{"num_hidden_layers": 10, "hidden_size": 128, "num_attention_heads": 4, "num_key_value_heads": 4, "head_dim": 32, "intermediate_size": 320, "vocab_size": 2048, "hidden_act": "swiglu", "norm": "rmsnorm", "norm_place": "pre", "norm_eps": 1e-06, "positions": "rope", "rope_theta": 10000.0, "rope_fraction": 1.0, "qk_norm": false, "attn_scale": 0.177, "bias": "none", "tie_word_embeddings": false, "parallel_block": false, "init": "normal", "init_std_qkv": 0.034, "init_std_o": 0.034, "init_std_up": 0.034, "init_std_down": 0.0215, "optimizer": "muon_variant", "learning_rate": 0.0103, "lr_mult_down": 0.7, "beta1": 0.95, "lr_head": 0.00753, "warmup_steps": 200, "schedule": "wsd", "decay_fraction": 0.779, "decay_shape": "linear", "final_lr_fraction": 0.1, "batch_tokens": 16384, "max_seq_len": 512, "doc_mask": true, "train_tokens": 118400000, "max_steps": 7227, "dataset": "wikipedia_en"}
Each number is 128 + 24 x the weight over its row's rms, rounded and kept within 0 to 255. Layers, rows and columns count from 0. Numbers have three digits each. The size before them is the row's rms in percent of the matrix's.

# layer 7 attention value, 128x128, rms 0.209, rows 0-99, columns 64-127
117:096136131191147128107106103123134147158110120139116111147084109161126122142126133155109108142129161155110173138151155119157102125129066116124125126167116146071138146101157153164148116164117153
128:158154101147159186113118079139091114138124107103103170084140146092126167175111119101132125151141149148128133125088128148115139134144092108119145133133150152144092100120100147157129077137131176
127:144131140128113142153120091121160129112157127092143127144196123150134170119133169111110130093128101160193131102146132142100133087157114143134116139128143125093143157185100112135099161114115157
121:146132138124104195123127117114186128101094147121115092152138138113119163129118104156147168127083166147136136123102134115105129114159148094127097168104138133105152078092142138120091124104128162
125:106144150108146149105104135129113113127173086132113112110098138154119122133117173095098134196138134116092140109131122109112145150135131160121122117146128117092131123134158159115081136143161140
123:123156091082076119155137156177132136102098118139120107101124107174149138104105112105120130177113115141138126157075121128126166131116124144138103138090143159086125128082139171118135100100090148
123:103157106097135111089156114116155095152128098098116130157096123098172146115124108132111105126115114175124137134184142167121155092161123140111124154133109120123162118133145143112124156093106122
120:163115131160142140106129121143125087125131146115160118133080085195083122150115115074136107126170125079134123133160115155114120141097130101089127131134159175155108125133123110098170111079128120
124:116134116136115148181141090115099148108141180125128129128140138112129139136103111119183130087125156119103151093070095131133158085117151124139111082121087147122142142094126128138180057136136146
125:137134185137113176116104148152146109130085111126118132170147119133138118121126059139103085134138124142152105140118118134164134128153173142143143114138142120108146127145106187119120116200132123
120:131119122146112127141106150126126156113144115115113131162103111131162110127136102123130167149124118137080115133139146158126153118124138153141123143167114156155119151174174124172132152125154069
120:124133061111106157101099089127174151119138112114118084152110106094105174179199138104155142128118121137130110126088128137127103112088063151132131128112129127134102123157126188112128159140131139
119:149135096122133084102110110099081104109103148149083086125152112098131093117142133126124176118105100131148094116150098111108152131173111115122173086124148095114137131144114120131111097134148111
126:116142136136143130117116164091113162133148103140122087115117135117146150155107148131139093089089146104134123189136161114088078094134098087131104094104129112109139150129144181105114146104111167
115:145122164145149124103112133112116090167118142108111159148134163127153160133138122148187152160150120175162133103125152127140126109149110156130082098106101111132174103140121144091112127141071125
126:137132148089117127155069130142102130140150104120139122140148137121139144150151144116149185148153147150085158141125136096136134169123144151105132129128166133116106138111123109095171179128101161
126:077123110133131153109125116108107114135101136106174148118136150159152118149142136172132153108155125093113131085132124133115147129119139169147148157129110135142128079175150137170137142163110144
120:113115108125146103116149116166163144148110138116127129125176095173161138127126090140117108130138154092117099132153132117140124106126107140128110099093164157101118098092126095120124139215150114
123:133133119104153107136119131109118126168159150106115108147153123143102124143109122163149063131133114113122118116117082138104125127139153161156121152112158170106099107149097135134121135058094099
127:138132174106126166124141092106126149150136173159086164154131120111145151126103138157124129121196097119086095102134142113134133170134094099142120115126140101103101144135124129114153121122099119
122:133144090141091108126129099096130108123124088118169177135120105155097140147121120109082112104162136094101132091102111159137142124111118160113103084138120111146091152117109131130085136094105111
121:105145139117128073118130136122146140148113149100080092098132088120129139129169155119141135123164140133161123138126117188087153156121145095146119126138122150130135133124136093148117131148103151
123:113123111110090094140099113159126153148127117168117164128103138138165120163137166143124117166101167083157115118120122148150072117107132154122156102108148146114168123101135117138107133120147111
119:133121126128163111125169166147063115146119125138159117164146139160105146140124126131126135140085117112123131130119147109124121137112140155117121133091090165096073166163149126135139114157110104
118:119123129123115115149141132136096142124116163121150078137176109135131141145090114127119152071158169149132094137136142137162062146143143128118121161155182124162135121124135144083091117179132110
126:122151146155143116144069178116110117121108114117108111107157118132156132133102118133142170067120120138114127139135114138138159154100112155142137119127138152153145085107112108120122111098144197
115:101127119144181134121110122161157118110149140131148125169149140116129157138152096101143140157122092094154138084108124133147152081154118088161194159091108123115148176106176132114129123104139139
123:138106137118115133145188138130117104108108110088106126147103122081129129097087137118144150096173170091161115123144139072146149085112122136129159086128151148103110125109162175163170145136132133
130:123131090169171163136096087146149118095151129153168131140142147106154066128126144160119159132135152128111113155131167107115135114125103164151147108078139172133141134142142127128095147115130113
130:144095172130090109105134109153101090098109166129104123137104088126162174074118134153134146135141114093123153145120126118113134119097120122135179143088135103132097118111167111123110127086141110
122:132137154129128169112173151097121104061138119137106127148125092142171162133131132138122099145097138120115108126148105129103162134140096125103086112199136172127115115098108116122127133141136069
124:130096120081125145157123118137144150153097113089153163119110124127137084121143122176121120143128156155130153110130170144119108106143167105124152124107095109124087160100097111113109105159150145
087:125141134115194150102144130100111163082138140124124105151139107137129113098147131119131132145155098127133104172154087168120134155204104101127140099150115119128128134131144132151135118155147098
090:128102075134116066145141129132175132188113146112116188166139151158114132121151096134128137120113167095103139143143100098175113126127118129108152120134120130131156167143115104153097075123138118
087:127130135113121139119141148117179151103130120097126133133113134124168142107125177130121090172111110165144121125115129092129197109110143139160094128074135112145103102178149142164134117108132123
084:126120095118131138140159125138138084115112182108121144105101116165112121081095133122096167107171142140101093163092123120124140172098154173136115142146138120121091133102142120144159143109109125
087:131108126121168084127174104154123135076121156119116147118150119119110158104155191138107105136141168130168137123125089143137168114138122117105148127119120135188099126142143113148139117142134123
092:107135126131098154136109142135150128104105069160146140097143131117146167088139175081107182132094118142124119136126135130081130119124101097119130131072121133115114173136098130162102116139098167
092:100106197126118125136114124134104165097140087158143177106109107125095145151080138153156122150130091132119101147085126128134133096118102103142101115136122113111118165088153119118133100114103114
093:164138124120160077135148129144119120162117090125131159100120156145161178132135101126131123082116114130107123154184137152138115123128109132112164109148144160108150098131140121135114113112106207
095:131148147167119097136178118122091136131112129125133125108115116150121144093110092133106144148115115119095141107135116152133151140120128146116130135138146172199142126098158150131129088152117111
098:097099123157102105167122149122154100115147119120163154140199079153142135103140101156098093139112171138143126115162141141167127094156113130123137136121142113136150110140127149114153095120084131
093:162113141123123139127061134115108121161125135113134118143129136103125138193143110115088094128173112147144159105120092138109154166103131120159160093117125144157114154181130101184153162126109106
094:125107146149167125162104116125147134139146124143149161117077147149084172151124072100106121098143090118123136142123143121132168111136094142120154104164179107128144111127130164148107158162146147
095:125133143171136115133087141120159147119140126115182122146091143103117089141113091126132096101135156118187138152141138120116093106138135101138132112125115119098145128136115109168123129144128098
088:129123120116081148164150098176170154109150075135151138139130154119153154125119119153108156131131147150115104103120091144105106131110145145147135108135168146117141138149144097086143134128138161
091:097147126148146096104155127160134137145129158144144152100164149096137144128113156129130127128157145138144116135142103145119167128101084129172124138149170120151135126112210152054137105166134159
087:118132112122140151182134098129175129093152168122110113131157125134144094193094102122162135135137117147127095162120122159080167121120122098121117124140121123149122141148112093124119098115103150
086:140126151132130114114053109133092159133090117104140160108155146135127145134122166152148167098107091130082117105153119130112102125115105117147119127132158134135145101110104126117114162127150156
096:149129130176163106101090118133171168122186134144111082147157150131099108102145156116100127137109119104120134110154142145110101141156133124143116133138129131175126124126159105132172144149168141
091:109143178112121104140100065134155143132105119122117088151073109079105121124109133125129134144120141143113102136096156107129099123106063138103140148123105124117124120171167131097140124115100163
092:147103168107146147134103128111131148173121118129118108129123095157145166137110133113125138150121119170169141116150151114108173112133118098102168085130120129160119105134100171124119129143096159
084:129151146119172106119123122119141120125161105114120146117137094123115163145148139095105125091142105115111138119143109143105107120118124186135139098137117134083119164131148136142142121127098159
091:114100151108146142114113176168132158133151113118154121101115166133123123146136127131142091117124143100117113102120134147133102110129125166133162142140118074118129065134138095115137087124116118
085:150133118162143074147089115152128112116153143126146154094106131187150165141144125144122121098169131165118120132107126157155126095088112169139095094100126107095107111132136155153145117145172146
093:084134117123151137147098126141128092151170147133123109117124095146101160103131131124151125158165094093075132113138112085141127080153128099111134123148146123097114152141164090124209141119105149
092:064131119150081084112096123136140089130143170121116117108134153167118132156132155157132104142055169145109150102103140151118105121164143174113154138107111106127113110111143120115107114152134153
087:122126127132120113113120117116165138099138134153133175125143136075115163138128134155104111192135125149138117113179136138140092148086117110138167170111163078107145119147165120060126144118157152
105:088125175097123133139121116140071130129062156152122117120124120147137112141099149104106128137154145122143120136106127131122125112141135165146092125127111119136116109105133099077121132138114133
087:131124134104136158132128100116163086107128146125090143149123108138121108125166186113131179189093143085183131123098194098154169129131120110124173142138109129125118141116139148112143124145109136
096:159126069108098170134194124128183130145123145120176117128120134117106143126153149120122106100125168099169155145142144134118131120157081144110130141156128147103124112105123163112102121116141083
094:119171129140135105123163120113095105206091134145180159122154143123150127130131176117117168183161123113102088099107114116129132098096157148132145123121135111116142129159151158075096147137091119
085:124122125126114137171126136154117132117141140116166164101112124151148135163126142113146120134111111132121121112131118158191088103129084116135132126139125136181144121151139129169127111099127131
089:116131089124121101097125122121131140149085092155101142141119111082117131126102078115136113140106121112144148143135139112172121154113130172134102089125156114139138119139144129134174109162141156
093:078167122164100088126181147120161127111148078104130120129073116120138109112163119162186133123150138132138078130129132084142144100130163129094124126107133089116122108145129141145149140137138141
093:153113129110140096120064107086095140133164122142152110145123151120116105135125118143137118130074146067133136157110155103150124116125116130147096156123124140153102181122122105145125133135142131
085:085117174090189083113173127092162126117082176067102130106133140078147159123097159119115107095176140149107108138142134153127171095140115137145116165107112140115124128132143138124158137108136117
102:088144122104144087118148080109119144146122076122119136126156125136104122119116151133136128144148118118126122170088098095117189117132145114140121145153116141076171093134127161103120118114140121
096:105127106089175134139136106164124151148145117127117157134156110086133116136151115130107128138150168152142111149145159139070129139128110143138114119141118159109153141109111108130135112084142109
095:172108130083133100156133161146094153132150130140124154157113109135099142123114172143131180115127139135094083142149140119153101125128104142173091129156149137160116155158128129144128161112133144
098:152159191074148106144080130113181169137113132130088107139131148119129129099139178158121105154149154142116070132135116100112136127164156103129120174152079161149112145124156129123124151119157119
084:120144121146110157103179144101123119083136119103119107136098116134092153135158132168146120127142148167158159125114122139096154115091121141142146140104092158123148154103159174107134115120150110
096:166124111149132117132123111160149130137138128088130145128098142149155146119112185122101183118126095128117128091133146120141184132108119134107156107144141147154154141122097089070142157151166149
106:163139130113092136159114128142092169091117087145144146147091123188115127097141131116120136154131104095146147140141136153143138113109140146131143125123145127162102097111185108139110112125134173
095:148126165154151181190135163134151146098175117148115125107121132164135098157180130098111142118150121114175127099137113093105120112137128102131145128108142140118094098116104135081091127141117109
092:112131119172172126124107102124115114125099112103115145111088177133148119103122130140142156132125153148111111124132131121186161119140121145122141140175128126169117184184154159120128116095143175
083:121149168163132150113105102137106094139181121120149157110133134130116118163120145128164098142137152119116129126127085150135066152119147130138130139109146115132104158099143110185074109147110161
089:112132168160154152172092119091167116148111177110131128118107106122125078140104130115172156133135108096160093072137130153127168108165078122156133117150130150121152141175151130098121113137131095
107:160105118117153113143073099133143158106162116123141159103094099150104117086174117157116146114105138106162083147112111121141127141137137130101159072150133137128150104109126087135109133131126137
093:167143121142103135199107110145104116095161129119161112122127129108112137166151125131107119077130124139131126149124142137119116081108156153093115134156122132103120153142118111094145154112145157
098:119128055145098153127108108104141154103202100171138100147137109149113157142112120122134124150120109126107168137142136133074118106119131096157131131122058099183151094157120123138102086146136122
094:109137104112100099147120143126141138163147096125139174097104130185142105115165142080125108143129166129116117152135140132148135100085133103127118127157094107105098127171139134134178074123169121
101:093129093137099127143119131099171077135124152138127108140163142114119167156093083131166116124098146155127149112177098106144077131101120128100122152129133135151161169150117091085135150107129154
095:099142113155096103161173112131109168118080150127127107133135113136124119138107178115120111129102135114161112126140125153101155121106103092132133082115142133129125155140139196166118089128096158
099:090145159094118121162141146113160141156175130130132130111098125103118117152117126108152087130170159115160155087164130160146136165142130154160129123142104106103146082113140125133156128136155107
100:082146105128124115101111127134129128113113127136111095113108115112120099134106102139118123117141141119141131153087132107158096132129159079140138137103125153102174088140102157138177115129149105
092:145128136130161123104123153109118175118111115137145085115129143131127178123093100114136130125140143150074138136133113110130169113153094121119169147105128130143107144109127144144169119103127092
103:131125167130145111161126131122161115136112109115166104138131143120166125168082119107148096110144137132087117117140116143110121049097113058127099157137116117129086126129111105128158112112106113
099:135148157162125156165155118145135104094133142114101137081093082121165082126125111103132144134068121182131140142133148128150099111118136107129144116141123131119137161115105129115131104127145131
099:095137093113133158124133102143090176128162113130095140134104138142109089117154128153146109091138108118095158166108087139112139137134132127127154151117147125155092126115147112159137093116112141
093:148165135145107110117095125063149103108133109102105148118126118110124101134149149092119180152157124126115137093140090101120146155116153123126134158136137127160123176118135125107092100096154133
099:110134156078099124130117146102118113101100076140117150140113088124132088137151142118119154184153144142100150109121166089113137151139115120097148148134092144115122123182163127124137106134109097
096:092113179123086095101115161088123119148107130125106133119144144104138118151120172109167105104133162124141133093144124171154172109144154115096113136123091122122134111112091131122144089106142135
098:126184136105145110129115135106155141126127115109110141086140127136115133141106147129123135134165100118084119064141131120123091128157095077102150115131125113169150098113100101173148156101142163
094:140129126111078099122120112115148077149149136104148116105156107122122107118131103116092140119052129089134156091127112163089127091125137155158136122080168116102146090159066095082140118144099104
094:105125160154125160156132151083115140122105121138135126109142145086150130149085103110105065143120118143144157101144130117102103113128104127147160123114110155154119134124143144145109136182159120
084:134134146148082124110115113111118108118111105160102158105131116127146116098126173103122121157137094142093122083081159101104129162127130126129154140119108133132143116113073145154144132119153136
083:142138119097178155131116116120151107112131090121145114140144118095090103180113112136148159142110168124137092095147088166180095075098089107159146152165101144128093137152119147132161108127128102
087:111126140113130152109117157138124131140157124148162138108090137152137129159143100128137162152147173129138145121146172148120124110145079142094152129130132098147073151172143097128115159123097091
091:104127079131094113105153137107142083136119124122154122121120106123135133122181145129075178125152090125123191123140155109143155122110086130103107107136136123144132135112110099110109127162135155